{
  "norm_place": "pre",
  "norm_eps": 1e-06,
  "attn_scale": 0.125,
  "optimizer": "muon_variant",
  "lr": 0.0121,
  "warmup_steps": 200,
  "decay_fraction": 0.576,
  "seq_len": 512,
  "doc_mask": false,
  "train_tokens": 433700000
}
Each number is 128 + 24 x the weight over its row's rms, rounded and kept within 0 to 255. Layers, rows and columns count from 0. Numbers have three digits each. The size before them is the row's rms in percent of the matrix's.

# layer 7 MLP up, 1152x320, rms 0.166, rows 513-546, columns 80-119
102:134157134131101135119138149094151160144108159111153100098136102115152103153134124121132158146110116137139100112118107134
103:182145111122087119128129102110112111106100132127136120095100131152150137158151113104128097130104159140115086127126150063
103:172096167139102139106147124085145143117121095126147145086174107089136161143130119150155118127095125093133141115100118120
104:139117082130120149109106141136140132139154086147135116122139171120119146131159105134077152147136124107133108100086095122
141:139128120106067142162161143154133134154121113154109144114138180143133112143080051141138117126144102101145123120159127093
098:121090113148128122143141129150149116119131125126147159093128148092111094093148134141093107118100103092147182156156139127
101:160187172147124102128157138119116150118125138089132163109129114153184101139150158087110103102101144152139140157127117132
101:128153130151124088138124167133149127113138074141137125114139089134184093139143137127106177063146148151136119125147112146
098:100159132111125137156105099141151184137109141152154152125155117154095118135113129113108140164141148122138111134146085130
102:127142111136147184142133107140143079126153143144135122122111154149176169175114132107134123128167113159137158106144131129
102:144108161133111100113156125115166112127098112150122139093153107153102132117107166124109171142102107128144112117120166136
098:135073148148127123125138078117138155113119132170137143082169103078097169152095153158077124137121123136151088124178095112
095:102110105123090109171125142190192133114140138136158155150093156167103140143126149070123110126116103130102179154128122158
097:080119147096138204099136091108131147116124113119128120134111107100087105142147155156095111108111135128123158076142149135
100:152096129125117110144174137157135116115123113145130149155116119154132161137132137130114080062154133157145133105104133160
095:133097161107088128122172158083146142108070162147155104102107148105116125150116110138123134076173085128161159166111134125
096:170108132138149156120126073161162131139129095155175105104116122133131128122133159145110128062138138105085128136150120133
096:152137091147123122132121118152134116117143117124133146138121150147123157137103118116123167089093114110152117106129067120
128:158135160149102071140164125113099115164119137127127142109148096113130112094165141195125107114107153065131133140143128128
092:145147141128133119184137130127147156122133126115153134123107122136120113111128115137136105107117162127124141117078143108
103:104141124146093126130146119102136099110089135103166114121122133118129076144119148180103154104143144068127160142129163130
096:113167156148172117136112105088141089146114145111136163109125144136150111127141156153121123107124130126108102145108130091
096:130173105142125151120102106104107129080112138128117145099101142136119144118141117158114138138132102121113124123163147167
103:145121121106128137068125163116146125172109142131124125164107176170129098145110095138145137085138104139090104123115098147
147:108184173177148079118180139097116151167123136135125138109169098080158112132120103186109095128109110093109102134150104100
100:129124110113079119154118089134143122109149142132128190144119136106141122159071122174099143171092141145149122130127144112
138:128130184141120080154156123118102166138096107141122167127126110123156123090138117146158102099089114092070151159143079115
096:133150138126137123136144111124119117141167100140155148110101099162172119148129091098086119110130121138156157148137133154
094:148140137146131106099117106131123080179136145160125119120155122130146107104158174127192128149100098110102131131117092078
096:086079115128087154130118103124100102099115151126170099108134122144162158121160156159149109119138149142182107194153144131
085:106139150108152117119143149113157136087133107120136135154132097128106134122140134082102123108161133068106119108166115145
095:147116140175136105142136091077149096140129121134153131177111164164131110107100115140135130139146134117093146163146088101
099:125150138129144173093101118127110109134119077136117158140155143124141111127114132143096161108103092112126101133134152136
101:157117163126146138122129096168163164174105150102128124126148116150121103114096109120109115181122110121150116110114121149
# layer 7 MLP down (transposed), 1152x320, rms 0.0922, rows 513-546, columns 80-119
103:142111120123093157130133134164117141125146089109125133130109114125132122120121118123127092145070125103060095167133098161
109:123111109128083116131117151166128092178164148162117116176135082099129096124146134073145098146091104138139121136098116163
104:132152123164114135134110143165161114172128116130122105136075129139117118161120149128132135113125148074129125133114163125
094:193127096105155112120133145121114148129168113106138131077072099179098116107065086077164168120112150168160137149115142179
152:166121134121091146128097129123119119148104117159138117131138178138129133141112086177170088099157074137131149117182113117
100:153123129162137136100106115144136134131065087145070153106156105117129117112123112131123131103156121171109146117133119145
101:111090098141137164101093154139167142158153133121146086126133144120096138163125110149153155142108112148133124135230086157
106:111110082131136186127130083182099116124162115114133130158118121168130124099112113122104120135149166095088132113124122129
096:141107148178127150133140121132081126159137158126144121133099140180134134114139133127108107130137131120084145143097116111
100:072128107151155109118158107134092167164124159128114169141163093091135144141140080109104141163071125085092145133120036140
097:158117108121144155122114101100152128129126142121142127144122182125152117131130098125149098079113137105115142059124099144
100:124184113071131113138133150181146166146128121102139125158131155138154079108158090163132159151111106143129093147124125154
100:161104137131097124117101140139159148154144108105105112160167107176103117120111124150118186120121129148129126142137183156
098:129090155131108050133174098124133151109129146141157142124136159152154167104082115153187125130132133087138154135125171138
100:125119118157135100107120124129151128148133140122124134126141113133108128129157149100126143178136109135116133144143118111
096:132114088141167147135123100129130177127141175084136111129131116079146134097119092110157163134140103107070125107128143143
092:133124133104115142168113155107100131114149128104118140124134120154136110130148138156129138165128141178117129143119126123
102:165131141118178123132080176086173144123114138143117125101100131140095134127161151139080145132088171133079163099103196113
112:123146106132094108147133153173118107081145139139177150086104147110130110104162121119137149113123129087150089087081126119
095:127072100085142138151141141175107142088099134161098142145124074101132140131142142157164141149107154172112148146141178120
110:133109085134130070132042121104164148144123125156151158138116117111127130122088128161156119132119146099155164120126158144
099:121066098115138096137126134139150170087120152122151159126122102166135111149106090131105137118138092153110147104108123152
100:109067146132101091143149122134114109164128111126148158142161121134128106163131133141131072119153117114143173144116122115
106:104116155112141084106111118110112094141148154121117142130109166139144157107157103127181099152154113130139135149188129157
114:126133126115125175170150141112108179137130086127148129117148115169116123121153111130154105134109143105115125141131121161
100:145116156143159159141143135109093103146114134179098108143115158127120133101159143096139096083127127112097124152123120133
107:151135101140123119148125131133128100148119152164112131131123105107160118110145137128132103137144141115145147126170168110
101:109104152117118118134095101106164129137137084131109146134166174137185158104149088144180103105099144104074122133142124091
098:142163118131098131133122129128147146129162112150119102145131091110119090127107089161147125117125120154126125101119185117
091:157163131148148131104122134121127122128106108118085176119095142131144149166119146112097140104164121117069130114116156086
086:170098109121135139133088105114107144172150091112110128079122162150106136148136156119114147175128119175180135164138118153
090:125129162149138130129140117132097142116119136141108129148138133133096159135126122177112130131117100116124077104145175177
104:121119123099119103165149129140119124079115165125159115136129095132175134094215126078122106113133135146139121159108116151
101:121120171121135101109119104121093105105131084143129165156134175160127148152142156135128161078101130128125121148103116111